Part of a small language model's weights.
Architecture: rotary positions, capped logits.
Each number is 128 + 24 x the weight over the matrix's rms, rounded and kept within 0 to 255. Layers, rows and columns count from 0. Numbers have three digits each.

# layer 9 attention query, 64x64, rms 0.173, rows 0-63, columns 0-63
151159144103139112121164133103111099120124142117133125135106129137135139105138139137153117133134100117136138135118106127154155128112136131129092145127130145141136131113133113114145126104133147
116127123133135149124143151123131131118118121111124131150143127126142139105131120131142133119120122125124130128139126131140139126136135119159141171143103129143124117139118140134120120130112145
101121098128146097143082146112126128106161153099094119121135152118141138114124135125154111130127108134098120130114106131160159109125130111162127159132123127143128111104144096142148144109104134
162103126135113144120092100137119110137128180089093128116138140126186202104105170121182137164100108127160108091097142127157208144130155106151150149161090150173133146056118107183125109134157126
109155143117126113147170139102086135079136076174185121133110110135085088171153095131068118090148159116104113202161119104065056143173111189101113079090183107096116121169150135079125146149132149
077108091129205157153113183113129124116148176071083140139093121099140143094139120131158109166130077173136159091111123152172218105119118065152148159145109148180180119095091147133154139088106113
068107070157195132106114111120187124139091110072070156132106154046119140056101159135135103236085076156178136062039174102171087122108117101139117185186058139173183107139147144155151097062180115
108103125178126133120118109155188136173117159139101102096106143139147144079137201123166160212112092126168099104062130127168180122123119166134106139139044195164139116122103124121145135105146160
119122121150132180126144101140102095118128124134161144126091122136127136139118120156095124157120152105141095167146124117113109128127086158114128120147124156116138185089098171148121132102094138
062115093140169097127139148118138153155105119110120139120136099088089146120130096171151125176100117132137159129068122100140131161109124091129132157135134125135118115141159133105098119142132098
119142117101120128094169140121131127123087076121147116152132154093110096111133154150108149133136115136140179145093165176098105122111144161135130133129130104166149156156168158136116113143126132
123135120166137109136121122118133132110110118117127125106117148103125097086126133114157136144100102155116157134120118162115116113131145135129105155153119126166146139100116164134146145116116124
125148126142139144095116119147121123128106136136176116120157134118160097140136159096144132138153141151101146106161134126113105143125141120151119147123138168104156177099086158169115094113121168
164152138103142122156172120152121090130098111147147129132131113112131130139095142097074133139123161145086118137147083136129137141107180098157106112142139147148181132112116130130123129127151117
145094177136142140137088134101125129112133127123107086146175124123135114100139114165098125138123163148087119140147127096070139150118104122153142126146149095073139121133177150173106165164103114
145153127152115131136106107089137117118159180152117140130129123152146105173125140109109138104121135125106130131106133154127169096114152105102119119124167127104148145100156176158151148157127109
159139160092133147129115141140101152150108141153139130090163190107128141114110168093111141114169104175092117158088126130097146124138117153151148163125140083155165108116125124156102167161103152
121158130154127119155121145139121100147130116098119164127113127124136066175114126135110126131167108165119155090141137191106169138114162134107121115130135149170174150104084145118132140139133133
114151123110118117103116114101192135176093134140113152115110138109122115138152197113134152142145147166118138116105159096098094142100164135115118146136117135112155142181106112129126118133153165
148142146089084147115125085119143138143144128122094149158125150146136130120170161125131172093121141096123126125133121155144148140077150129116127125137140129134139143133125124109161112131140132
144098121102130067175125111166079113122097130121155112108140091152191164093084102095150138093123130123169085144146090182173130186121099129112158099158150107097145178090152126132105129143170143
150139156131111122170103140137087060102130118144108134123134122138146116119155116090105130077113120140105165126195111162146167157136125142107138095103163131103157169109144099140131126151119146
151102177099131132151100141087124093137140166150099070115177111167155103121142143112116161130110131116116112155180089102101172135133102130166133135112143127102148132099132149162115177154098105
127098147167131151147097187114110117111126151119125080090145146124165108123122106140139118135130105109054159137176120138094144120120123143159113121125154130086163156132140149146112147130072108
128119123125132120144139068111127143080114139146102114142140140114103102101154116117115126094113129138113118135140102092095084117155091130117129124125143121099097106134167126084156123109109132
131131138068117106154125109167116134143151112117115090116103101141140133151126113102133113098135130105132113189136105117156145143104154109143109140104118138118101142138094120161134148119050175
099152132139118143156090101119159128132102121119106135089102112129110151122133126155093137146139121129120147144096135089092104126110144128118098131129130109111123150132117113104131117142160136
144110144130129113110123117123142137175118146131100079131157110128138119088138186096147128136106119145129109160146110091108133082099125130161137153123123126132090128148095131134134158111093127
163147130114125150088138147160135102132117090132143096122147135120105158138131146138111137129136123098111148135170119108084141089137136134162126139108139095120115147108149150124124109111124123
119058135129106121142172112123094135117137154095140114175134124139142186124130108098147129119109115069129135070125096129155160118113102101112160121120145141119098115143142103111110123121150106
157148149096099121120091133113158100147151154140117134142143092161145151192125155132107143114110166151114114113107111145149185147095148124124117100110095170152112139111138111137113151154166126
125099134155136114150161097125127127123112112148148100152154106146133162127086099121111116129132118119170094166100130114119125142119093115137143103153104129122126120103159115132113142127151092
135121084139136184135120098143101169112139118094115139159125129126170183134100116145164096125082096126165146126115166128136191095153130105150131166151132109122119145095188131139118101137140108
142116062186145132113186146144088168116122150105109125179120142129126136157110106128167085077127090103163146110103121139152117088136128084074144161162153102146085099105160137084166143138151093
119165157092092121124155144128121094148137108179160090137171095165086103127128139106067170057148188111107131156144127105079075191165130165138118095115136103120118132174124142126111153171118159
100145176074122071133116166103153060123144106149163100092117100127108063151121107108064154128154170132105108163175108125094100183101131163137098078085114126103136136144105135130102158115112164
120161070182181155129117086131136165136146140087088149157106142103142150115148132136156081186100075125123133100089159144165136086113131082129168168148141167151134130111133125143165138082126089
188094188036087104110146179178128127143058150180188105102179140202139147152106148127151203069117149137152159139159128144091113158123165161127079152095095100130109126126165131129076121218161167
137134146120160118112146107169124106138086118128156092113162139153145157133129167133187167142142081105141094117121117109148153130113102111105138168141139169110113127157142109123125149150122139
147098191043090088143098192097140077117138136177175112067150119152151098145113109118115182079135159127090128152197104150109115157106144185106074082075110103091125166108116115125080141162092153
120117116135138101151118129124114144132149142121101118119129137095109098137131117098120113117118136159126095076113113133092136105138156130121117143114147111118110141170094125099140159149121143
106070116135132083151111101130097142129134097128133111146160107119167125105110109122114115138116127121101106116114168142122153111187120112175134137140111095105150130142114117122113117153114145
132135145130160120162130129140111147098122105157154109123088099109140136112125112118089098107102121131152114146138116076094107098144142120138142130124150137128128149120143132140097179127151146
147103115114127128104160118106086138098103140166135145147122147127096109137155130145127146106088126112088145133156132135183148147099114126115097155106112114105164126132153128135165128148100108
121082127134130145107141119169095155108152145137119126162098121131110134125130138136153162102133161112126146098113124120119141106143135116163130142098124132127118125129150126138132128161117155
126172151140130134118126156111119134155106145120122111137151150114117111137172131104148131158194113172129101115157118133100109099088126144135122180122131136130143126155110093097143132138108116
136133131112143108134134125110114141107099116162123106110177117124143132105089144125124154134129130140123106115119122124145159122134145136115135134164087147143152116185167139100077173127197106
128113114095123127151111175100131123097137094134088159109130156117109146116116157119120115135112123136107170094143161128102100131168165142107097139155181127138158135142120140125175102136131171
097103109154092108122151134146168094121126127129160107136144157134113115139115093127097113137142125138122083111119127134122113126107119176092145125155130104125158154147119154124104155124121122
121126144126136102136147134147126152155122127137121131108149098128089122102116131147148128144134103118125126124126126125123096122149147174154172136121130139114117147114096148127134114140158127
139108140111145131089121124151119116098085097135113103121138133134088135064151133103147143139101125117158181091151150095096110115174094121144130100145087090123122128140127176118141126142098110
099085140116167114131096121126164127145162159132124110125118105143116137092128107139137123129104140101114127132111156123136126147136130103138129132154111122126130080109161132171130124121144112
126139115137107102107139141137158130133127142142124110138106124146132102112152105121104123148127136138158111124142077107151193114106082159096163119133111140115106131113125119143088162122119151
157178127114153156131083144113154135092153134125105117125134150105118133142089150120139079117107132158118102169154133159091117094166128109123127142137127119154128131144084092104152133127081128
080166125136136118135123155090141129157132123120141127110137134120112108091134132155119104139173141133110169120137175160123086124121148112172114084154126147127126092134090110097136114124124121
140135149151111150166153081122125110110152111115132123109113116136151139137119128088143147151129114140157099123123150145115136111104110119105139112122133141122138110133089136139106140116126132
133145129120138129132078104176117138130126125084128064143131108116130146129116156099112112096137152110142082153125133097140151128094102117128114145169128126157101149138074108136115136123120108
096132140117129120131155148126154129146134164115151145128143172123087096139133122118145106125136108143118089143133121127101120141102101090130128127120093086117143104135108141111136147102123116
110108107119140148100164123123138119118146164111136125146125197127090108109141110125139152126176135108124186121132145131120126119106133151181107116119111096154109157106170168127130133148123135
165134139191119111136161094117108140113109093173168174138108124144142164113122135152077128144145135123139130135129150140149122133119102146126142103130125104140170110147167126136118114120125136
095134144122111134132135161137142094148101147113161104116125134126115116134120090121123122131153145114138131130136100098154113138106120128098149139141123141128138156088123122117107160095138126
091137136106133107122121105111133125086125097127100087138121133115128150112114115120123090099118145122094107145162123082133130134120158136130107143155135160129122123160156107123136112104116132
129165110131125134143134129141141126119117125121127124105095132119130119151135114112126145114130170115133165162119135163135126121151160089092144126142111139121136132133135118103118129162107112
130157133115090115154152148121113098136081129083138132105129142116102129137116124097142132115142129129103124095142131111140115162132125122102122143125128130153133139112113133123124125127129128
# layer 9 attention key, 64x64, rms 0.165, rows 0-63, columns 0-63
091097131119092136157131110124129156129175146132141165131149104109117125130111087127088138115168143147147165144113135163104109133154130088119183116089089114137121136119108116107134100141115189
130100142135112134117115115122160196142115155112148123097106146141122150113147161109092125139117087106165115175119123102103112158177162133086162095179104131100168134159108116130116124140133129
145142147162133128111141121134128127125109100142149139133113106121127118113140137109120134121112127124112116144151157118127132144146133166110156125128113148082159126130124143121118116134133104
174148138156102133133112140139089112122147142096089134135111142111162129145150118093113095073136104133138091154141120166176158134121113074121147153139157124135145156091122140112169138109109110
088161172142163135106125112103169105135118094147163129148137119126091079133138148169112154172137147101096142142102133124067078132124172124118088143097122135144110111129115142099132142145129135
156146107147129127171093130149066129092145152073098108116120188102156167129117115059119070068120092142110103186200130186189183124085091085155145148161181100120143149082118155129153097082089121
113126072165125090159080154133100125063116066014086191137090167071141154061085071082120061088147095134107139148151150135147111135125111048122134173162201074124150174086148174095150094110139101
136105150120117143118156153136112145157114162119120133131163154154131097121148152116096149151144137098152137099162139113084127130152165146113133127146103117118141126114115132174123147162127144
096121107092129121167134170118150172101140114097112124128093148082108122105112116136111094173150109134127147156121143101150131131123103123159125200139136124111116120147162130128104165095150104
133121098107109125140112170146087074103113071088136155112131144100155144105096102139149108057136128138124142143160101152161143145102110128146127159125154133131101154128161105114158106141147125
152125094144170142156098127127114091098080132135139119101129169120100189135163113135162134170123109120118135140127130127147122117123133115124102164168144154135135129105131143105134118098109085
126098119101128019150136183182057132100130100098106100128158146141142112122114062107110080034129122109094083147195112147133142128141113101132124130157201064089126144120135138155131121140091142
125116141154151071101125121116143108148155133120143127109132136134107121123093148114109096138155131140103096160142159126139102129134101137127131139145136095114163138169127099112130163132130138
096126143122089101137107116143101115113141113116138123069135134104137065156093122089095129077139144090131100199181094165146125137115103133111123161125160133119154170110128125155142161166099140
119129128129152127118183124132133105117119114129130137123123134123105143127115090164145110138098102140105143116119120148133105147133082161118121115090106161126119125148145135117109126110120108
112124118122144148112090174108143126145152164133076108161139111135093085138161150127116143130123133118105158139114111130122114170142146122132108101121088073124120105141114117184148162160106129
139157161121127138134098110089143119144103125133128074121111139125105131130150124121164131137116133108130174128123109112113117147123154148110135119088135145148127100099098133135103113109127144
144083111118134069117129155108087152135150115123137101121168157137141155105114136117165127093113143089116083143176118114145130119137134138155121141154151091087143108118137125165117118141120142
170110123104122111117111137119088102117105115136130132129126149124147131100121151110117125096102132102114130129171136104115115136139148140127143119145166121113160135092167131119094120153172116
139152144157150141112109106104179128138156148128152188135132113146090161099161143146111139166112129120151166128050120085108115146149151107074095124160077150149135095163122147100137125114107134
101162121113117174103159124132145148158109122101131116126101123132120134167107123130122163155138121127148148083070117130141155130099144123148102169162091203151129137141133096122121146103149126
162129116127117153116141094119135170160145158144125083137139148151150138151110136090121146165125111140167106105109141147129137126114122157118139145178119136123143115131148129142119156125123106
088152117122141157134175121103143146145118129148127147157119130108088119129140122149141146161157111160162159097090106136106115122121140131107117137119105151175120098160127101103149143094140131
149132085114120106122166140138101147138117125144145098163130116123088131148116107135144115113144130129146114108087140139158095122133108145119136109134104126130129129130145108094142129104154135
163135137138148104094118113116134145130150159138101120130192143164144152132165120110080127142125133174130121110131130151107145123118128142143153093172127099112140153118087145179128152143104145
168153198163144191135114050104114104147148181164127120146170110171163082102151186145107155097082157098114135133135146138077185150122135054168126077154101162130116101173084105159183122127088149
084105119091095125144147159141091099107099091109141149133150133107142120118129136136126109085124126091105131120137146107130145165122091156097122137125169127106130131142165159126110112158152096
154132163141143097150134095136078121120106136138079122155142120170141071073154096136096129117130151149146147109198132159086125140145172100172154069123130108116130143127115103163122124129086156
104135126133149139154131093110124107130117136156122122118098146100102106125166127141115147138138103149103144143100154140108121110103126120123119126126127141128136110161136142112144126126125073
110165104140091137110106134114168158132116125120161182143105092121103119176123123140126140170183130159202158138051120132141107155108133119105122120108073154150099137137121108093143116105138142
131123177175125155090139136126170136115134155146117135131128145137118112109164174143137158149113135111139121114120115120121135119109157134124119113124093144136156108128109099127126126122109171
063109149108133165059166135175132183171134114141124132139115142125083102156125146121137135137149122110140140109167120165156162144150149212113145111110081156127161165175097178160096138121121165
150098141079090093116095129145158082141142139136156154125150116102155119122103166140084150111127141135105096139113145118079094201114157163157116126110083147099129141136136126155100098159118156
118146064163162177163150142133116144107112092103097127146074116033117160108170132139124087176094058184146173075087138124165160068135125107097184152147126148144124125137119162105158129053153097
148137178119128125106132116112112145128135158193156123109158151220115111126140112124120175119147146109143130130160101149107123123150142138126114087125155138110147111135112120149123142132146135
162153204063093105107138088120116099159129135183186081143189130188115084152139145124066173083125194077133102168180130093090103173149156166127092124107132090107120111117151117178103137212107164
116118048158113117153103122121135144108131102054103150134105137053147137110109121145162090127111096171121129109102176117152137145109109089139156145143142108125138140096129148115144094091130109
135125203082103137088144099096123136138147152186150127146158110213122092114137142125126175089134172107129146120147086127106110153149155157150108106089113122134126090140151106142111142166145169
148120188087066106097120102123143150176142128184152129102174127186123082137122118121095187076153189120116124143155132154106141160129169165129119089094091106102138117116145124147098101188132157
139153156114123111121163132107123104133113161181156091153140105192105103120173119132110151100122142138131142135135097124109117121150131148093103106121130146129110091130115106127101169133123140
167136123129144116120136131099132143128135119144098134121135132138130132100147110122133095144116116142146118133107128150090136106137127098143120112138136133152097122108120155123162145114130121
136117143120126159101134098113124137135114126092085162172152143148123128125135138112124088116142112151147140102138093146087152126158091131113115154104144124155078144116117152105156131132126125
157136098128107096113101111122125154133115138121124143150170123141097132116115147133102098138113124150124122117165099155110150123143135117090167112153152131134118124060145167104145119137147158
121150114169127105124112110132130138137163127167138136128126117119138145122183111107127148159151130115165132108117133145134096109169099129121158109152115154118124105122119154137086139133121131
138091142172154140123070051106169160131131133113092124121127132138133113161133149154136129185129117141152103161111102128120134085107127140112139103124152151135086121155133134105132104108155115
143108116134191113173137109159132118135168129165086133109099083136123153133147120147150142125120141141123140172115144101141112124170145143137139102116121105113143107144155127147156118120112128
140128126097121120133114178152108157135128100174113100136099114130151076110155122135157104107148114122134198126146148156114141145144160113132159117073117154109121125096081167135130122144137109
133149125137109130123128129095140142096134101142141108129114125128117147161112094119126139129144149170105109114153169124125157109142149130128145126131115119107116125134139136109093120103127119
121135156111129123098143149144136127147111124091077098107141152113127129122135126116089133140106105103136130117148131100104196150141094142146126128143120145114126121136134158157139136091117153
140083145062124152133130123092125132149125128153134116130124120125161141104112153089153158120110126141115106095140099181125150138154162131135121109111102128143141108161094185142111098097136123
116120133107150130133153147123136139156152122153130132144154093122135095141124126127116175106090125151058143105136144131140111149073180156137176139104119131126151166155133148108143112140186168
109129146097116121103120180167118126139101133145192117122182127106133133140118134091128160106125108140122129121118142152138123181117147134146118110116106114105119166119132123140117107126141121
107105117134128140112151122138144127132124132118135123138152131132106117103133129154115157132105126132147141117132118118164133129114141097126089107122107160171133129128111130153157169123126146
146128133153142123167132128152110113096118126111163137118137112140127131132175099102101117126127135157145100088124134089128108128149138151119139126149136097100178127113139119107129100147115130
128140137131124135145118156121098110138097121169142144119138114136146158094138150120150130097141142153148095122119140130141146154138127140127105156127135129137126148128152141155137124150126099
122104119101187155128106162155140156164121133164077108125133159128094105109144101104108164113107095120081120146123092148144133132127151122118139143130113099117126103134138116128094127084148078
158149142143120082158153097125141121122120149110174159130108146146128136139158119121106105115127140124103110146125124122174099110097142120145148178128148130125143197131115117139133099125120180
135133109105139120127113152139121103173120129149108106111157107120121151147164132127109150110124129099121106121107112177121117158149141133138132127145120087161143122110131147139106098151141081
111141117154146123152103069122145148148127107127116135136148139149151145127128122184152146151112127109103127128116104115101151154115117133120130108123143127107144156100172160141168148095138137
108102123132122136092150122157119133158113145098106095160126117124123126121109148102104129122142132140173097110170104121131126106124115181112147120151112148133121128144153127137132123128129127
166125129100040083157147153142128118145080110102117086121137109114128172198089130122119140065151141094137110137156127133148110162130110125148095145103116143161094130098109105143144124194129109
124134103110134110148084144145122118114133138144132172097108153118127135159117084145122128146171142159119140144126129134145130129114122153114111138130131116127141162104109118140100118166135113
161141133167106123129113115126109162127114140154169123138139125134136164098143139105141128136119115139092134109128117107132111130113134109131099158146176121133130103125118135121108154165123107
121111105100111131147131094125120117150154131140096139154124151126135133162103101124146122091146144086119124141130108166145101113107119112133115138128121103144102126113153124115101133148128130
# layer 9 attention value, 64x64, rms 0.16, rows 0-42, columns 0-63
124106125141119106128128139155103124148109143130119108051093125116157118119142097157153133151119104115110108123133168104151166130109102132166108135128140173085140137125106123156122099120136096
137147118124102135132115107136135152097138128116130160150155103132143139135120144103124163120134153115150139157155091110130111134129088136120111129140127145133098141128169151127099114158112153
159169109105157137114170116150093124158086094141151119120144113098113132161136151109111122132137114179113114106120115141108142149159118151057122105120150146112070119122091153108134115101191135
156154133106155154115149127138104134117143105134143106184121135132088162137091128110124113102145119140113168092158133104111124179157089139123148088135125094151100130165089155144144112126131124
094105155155126157120136127135116147145117139134115148109142119133140119109128144140152120101122124128154160121139144117152142134142128108139158096114125136137159106076127141143156132126158143
115121121157146144111109088118121138125087102145143139102157146132123147157140161146164152161106126154096128120123153134112155159136126096136097156159141091125137106067175113131096097124147105
156131121116101110152140098157149122137131148135115122088104090124105101135152080122104118092167159186108137120130111101124127105141130124120157123121121129151121125123084148116100156117106146
163149134120142156113168124121133110133165119134131119129119111104121134118170114127110134141127147162182098110119161079148158107125082121138168098125124107107120158119136134149137128103123102
142168113107125140130176140115125148103158114134148120154156152127120111137118115085093124098149169142173124137146103112104081115133125165104156137118144104173107133131102111112140134140129165
112093133141120141170060108149115135108147139127127149130131116140090132138090101125130156135127105125092126150125108137095160185117162103138109132124100116120116116108152153126107155125126159
133135093105124141167118106094135106133137111138127125107126111146124141151135149097143144143077136132135082145127115101098151155149104098099100125138148136156133124147121131125072118128153137
101130103133130142147139135157112116119112093127152124120138130143102133155119114101107106072145121150139120100130121121140135120147117168071129121151155102102144147122093133131130165124124121
113157107063115102112188105146128131141160117155107092133115131115082107099102107152146120109145150133143092117125122095134135093164116122144159137137105098175111164152122114137099136132128106
099128120109048134130095174132137131121177137129129114097122132122134164128116123131145143104176153103136097145120129102166126074099124152074115135126146155123131146093103158113123121156130141
132116123088099071147172143129128128141121144129132111071101097132129105115137109104139134102116141091130125097149145066128145120127115110116158139127150136122153134131048112141107121135128144
126129147134137142145124119139150128109142139104084129160143131134143105130143156127121131105155135118128126095129129150120109162087101147091123096133130113149090115082153125134155169115112115
131133132102171143104124120125160124136137136135076155107125151123130141080127149142144153156114112138141103107145131121132126118110113121150143137153097134132140140164165101143111098114133116
095110130149157116129115186122147110143145151114124131120116156133133123096077138146139110130136102107101142171126118145107108145123156114094120154128118101122095139116136082145125121129118100
090108120136111106161114171081147096151155159128111119137097149146183111090124104133108114116143094136129128164084067133167122110100133103086123127128158134088114120121135096129176126118113120
147102118146077111154082167163153120129134117129126127125112096135127147118189145149113144126096166152113176095092129116159117118138124143078109104128136134143160129101117145134136140145116130
105157133139170138126099167136138138108116124127105100132144122134094144142113140142143114138097127133152091146102119138133129144109098120113141135133108075114148143146104109148078178128151134
099119119092146140136131149155104122124143134119145150145155150142146160112069106128122136117132120121207139132147069130145104143136123151176155138108113106123114174145152153141137089129161121
144117110110122091144114074155080134133104114136124136097126150132120145123133097131117144095136120129123143105142134143124135135148122181132092122136155154088161120126103167142121137118163117
128161114150100101178061139109190077127164123114112133083128099147134123140135140121132105105122126100106114132096142127182091101117128117095097115127143102092126125117104135132139140148112130
138116123107126122109140148149167100150145141123115119147116127131163155105106117146133101138116133127128117077113158121116175110123155082161142161102127110120114131126118106142121109097127135
117149149102139108168108063118139120082133109107116115140139114142134153116135108131140138102116137111161147105121139138110096119103122153163118131124124115153118117179162107132134142130127114
131111163131076083132121085126088161144108139126142166117170129117114108139131141146149123115112141099128142149112134173099150146074117142138099110121169127123121075108128146145154090102127139
119134125120126113115117127084162083150162124149105129106106099124120134149118130132158119149093143123108107088122135129147160092112169093115105121124161145137133118076114136123163103106133142
151155119114117089129110133060119129130134160128113110160117133111170120080152106102080093143154124122084127123101105137141142090093154134155113162135129154134121107137140137118141095124112146
131157120122100101136128136127106117159133136104138137086108092130084185132125134146134140133179115122132097178111141094125143095123154162194069149113146106107143144096162126123102094133146129
124157145106181125109170083121133151161109129128124128096112147136135101118111145128140123143125101126111136116145171139121147122117151088146133118136118131179123118119111119119145133080150119
076092138123135129096123128160148151135133123125106116118163161113143131136114149143143135128150113088135117173087110134128152107091124115146146169111133133094142110145144116144106116145123135
110133158133106123166176141168106128102147138088161155119125176145103130146133093135113112144133115168160137130129119148149070125161109136165114135097153100157115114110126101069151141141101146
144113107087150120123130132100096099143143141147141136121174137113104117146119121109164127116100139134159137139131141117111162118117115160145123134129095096049113144167096167148119148125092111
142122115112111081135151096133097142117126094171093113128157116125192121120130083126148151091097150103159104145128132130151148131118170142155109136096122138105090099149137187106108148127152169
110162126099044125139096152105113106103106121103122133107100144121139153137093130118128119096135125099119086107130129122168138129156100170102148122127128131116116153174149104140135138177104123
106142133105160183104168109126159152141123118123121110131136173110093134107145148184131137165188138148114119105119169077103104102154133095164124163085108112188127142201109116135124131146091132
134094122120155130125141113136134136125160143138130152103113124121153158146105118122111129112100124096118133177099114101125098080121147114099123129184141130171154128135144116114145131109150089
140106080120146140139095197108127135152168133153105105157109128139150136145103122112116111126111141086158123130147060155129125115155143105156132143153138133131121128182158153130119140113119167
117110151098154101143096150101124172106148147115123135156102169132127150110105133106117096145142102079074158115131141139121138141105186108215121166170147152150100120195071096130135146129130157
095099125117135141155095133185074146106131147154129149102125081148163143147073124113107102123115137120120102103155094141160182096144202110151119155152116142106100124132144155136094171120180163
119139118134085138123091109083116067128067098138169147140104120130135095132141162119137136117109100139168148114145123151145112184138128115097117084142130167145121140114172155117117122155170131
114135118176139095125105144088172108156171157136175135115120099111158081094118157134135116152126133142097106111121099123124156088139127122106163126094155138098154114071130082117149124112115107
# layer 9 attention output (transposed), 64x64, rms 0.153, rows 0-42, columns 0-63
141161160115152105103129068115168130112117173139114086143123130118116114157135122111123089154077119132127119106139128099118112095136089106110135141130114165157093119152117137139114139114098110
123108092112157126138120174140123128128119160111139119112119127162146149119135136117159132078139123123108101149120104108155141105107138135130128142111150115119139145137122156136150148095143149
137159111151110114102134117141124125167134140111156175150128116083134109146118147086114150132138155169116126115106120146199141132109154107092127129118108128147126127089136152087138102125168160
126129081144108109111137134154129159142142095119139168133094107115135117119127128104141130086177098130105136115177103136189117127110147097112135123122102116108106120111107109096152088134138165
105166150118147182125136123130130139138104121078148121112140151168127135108118131146114109136115112132173131111141107121124104099123129126142127111176140112119137113161125113144148083124126091
144089125103090155098091114145118122152117179119104110090199138075145129132104131122124159152114102155131088128128133122143113104113181089173097135192147117128079120132125156146146126091119112
127164117125106107137133110115107127125137110127141157176092140161151120164145091095135147114111148178123155118120082164145175106085139135079120104117136134131135137104106117126123111171150132
136173154126085118122131122124119146141136103093147134140079137104122095120180140102125103140106123156102140119160100116148129095094118132114131133098143141160127172139105163120125139120138154
129119078135078131152141167149096123128139109131144184141073127152123150153139130117140134084167148117132139141099134147140136153097160133108125115130116114106139148127152138096134110148167167
118104141145141142111081146144145131133127141140128084135188096132150173139075092164142139137143137117118116136132128152120166114121136117159131130140125146085126132105135086179125102134100116
161106069111094128131113138130141115133134129114075103109152114132152152127118141105130146139110135168087086124092152137164160103093148125095149138152115180138126176093107149130132118145143130
142123121151069095142107090132125126168124107126143156126124111126123116171139131116148130085138131172154153112119126146169142163094115083095129150158097150099141130100127112120126132124137119
116146066118095122129122131133131149097168107160127167169053111119103111156176127116130150115121112154113133144083137125140102109089133150107128140092140132136115169132090107093148091160091157
136115113148134127147122130132168090090117159126153094139104165164108114135150144140135145087125133163129126137110117103117086117117086158071164152120167127108160150120172151091079171128104132
138132093072134122147127114115149112111134130134111121139107121198108139159158122110123103118125135150139136103124127107119108122109076133077148139142094159150098140151100098108093082187152119
117087181172133166155128163136113129123112133079148172110137090136106137107127137114142133144135126145113149115129072136131112113151109127132163088113108123119173110149122166136155125107125105
124139139117169138106129151110138137134141120122089095129111144138105121105181170137127143171142110136099149160133124127103129083129128137134115127113157112162130126132106174124158152109106159
129069149141158160131118128115138126123131121161123099142135116119124144104118125161113158180129128098152138144116140104090122163146107112139147144111111107107120101160152120126128142134101126
124105185164141157135139088104131135111115109159120093126138124150111155118134091149105164140075133106167114136140155100089149174146067140120160108128122149137166146134127127154104155111141095
148103177147124089169144117130115095146113134118117128120168175160151082113153130102153145123091136167169114099176101132176105097114129174091144135124150146151139138118121126145120151144131135
194102141103108145123116146122139151159161094126136118101140101134164127144154169144125100132116090165105131159140152132141149099132129108131122157146106122146136130105143130105141134154055119
100133095147137134106107170136132133146160092139130096127121103164113165123131130172145127083151154080160142168108143078154140115129140115153113124134116119117115141135146117095179116103107175
116157127138122060102111100138150113132146165117126131143162116149113137165128112134163123088152164159137132087112146148180141136122132094104127119163117142135123112106108116137146111107134131
138076162145134136154108143070165104114119137123106125111163153169128076106134113150102135133110123166149129115135132093111151172139080127086147133109111152094161143128127131160081175157104083
103132147128147145104081128079150103114150091126115093124134119082124132109149149143092143148107104127127173140120113110113108095135117146144110109117124136155121134148137099078110141154139163
101094108129131106157118167117128119093163138136094167111123095168101119127101099187147122129127134124124141131131150139148150125145118115160121087158109140095162125144124114140149114129119135
094143114109155161129143145151161147117138186113165133120182088151108145150083107173127108121116153111146106070117108135171083132169153116160132105149125138142117116134143137154116128127157089
113132145148115169120115121111169090111113120102123121121152151090119100098111123121078157157110123170143146104123156131105106125143114163084136147131140143138125147129127144137084150161128116
106109137151141118112116110080133112077124123151125113166107155081120150144100103142113125130109139115134117134134169130109126156160121141105148103117142118163172122118124131156089139116153136
104105083119142069123109129118132113140185165118165079149119136144151125130130094164122119148106150161123143104114148058083098123124119126157111130142163148104126153108164138132097164125130110
110158100124127161119135123122125132114118103119112163135115116143109126140096100138116133179167128143127120124112150144093104118165164098133138097155113128131105115137127104105144066127149097
123124148079171163111120126136175133132126137154142112113135131138102133136148165164101132123106108090103123147115130099087113117126115156172118133128145116135134117137141125108117159111102120
155132134108163154136191125153103099121120104111178163134131164200132150120146153127138138140131108134129114128113175127107101154097135180149134146103137131108134150088145142117114095130104147
104124091089084088108148139126135128161160119134135134137123093113129077152162107156109109126098089110133138120105081164129141078090142100114138134127101132115062116145127117120114136158124132
117092096165109091113095093138148138168152114149111130137121069137116122157140138162121117101125135095145088167103120117144127172109132118155120090080105140085123110151181117093137134110134135
153126112111107139137127126129135144127101137126095139105098132098142123138141158115155175106145096080206122147132161134119118125123096156143147114099102123151154141121105109141089135181108134
111143115115134181138140166101141102105109039119100141141100148109093139112156148149141093138134144190111141148120133118075122113167162114126132134108137126149101134153128164085143115132113146
128113158155108121125102128150129148092135137119141114119092140086142151127131079145112126185150132098095131153131157110105145146130119163121098115153142130141114132145127117182133137091120123
125103139117123106169118121137097162142123103137089122117131104098116158125098149157114100115102104051163121148070121104135157153100134104155100115169137143101110136116145115182153162104164123
099117173108162168132111098087142146091128086172111114159115147122100153133090132150114141156117152070121147163124142118071121156151136106181149139161108118121132120166125148149092098120127130
127105131110127102110153114143166142162126143123151087110149098128144174174067124136155122085125139059105104141132145118124146190136120099140101125150122145111098138106155123147104105117139116
167179111157114138143127114145102154112115170084122134127155132100144117116100088075130149105133137131177099108132103143182106149117145144108176094119139136111150149113139118128087120142182123
134101130121119113131121155105126084097087159124143121115177119112169125135117119131106082151096123142136128114168104100150116077139092126121138158173150164160152123114146150136143170126099105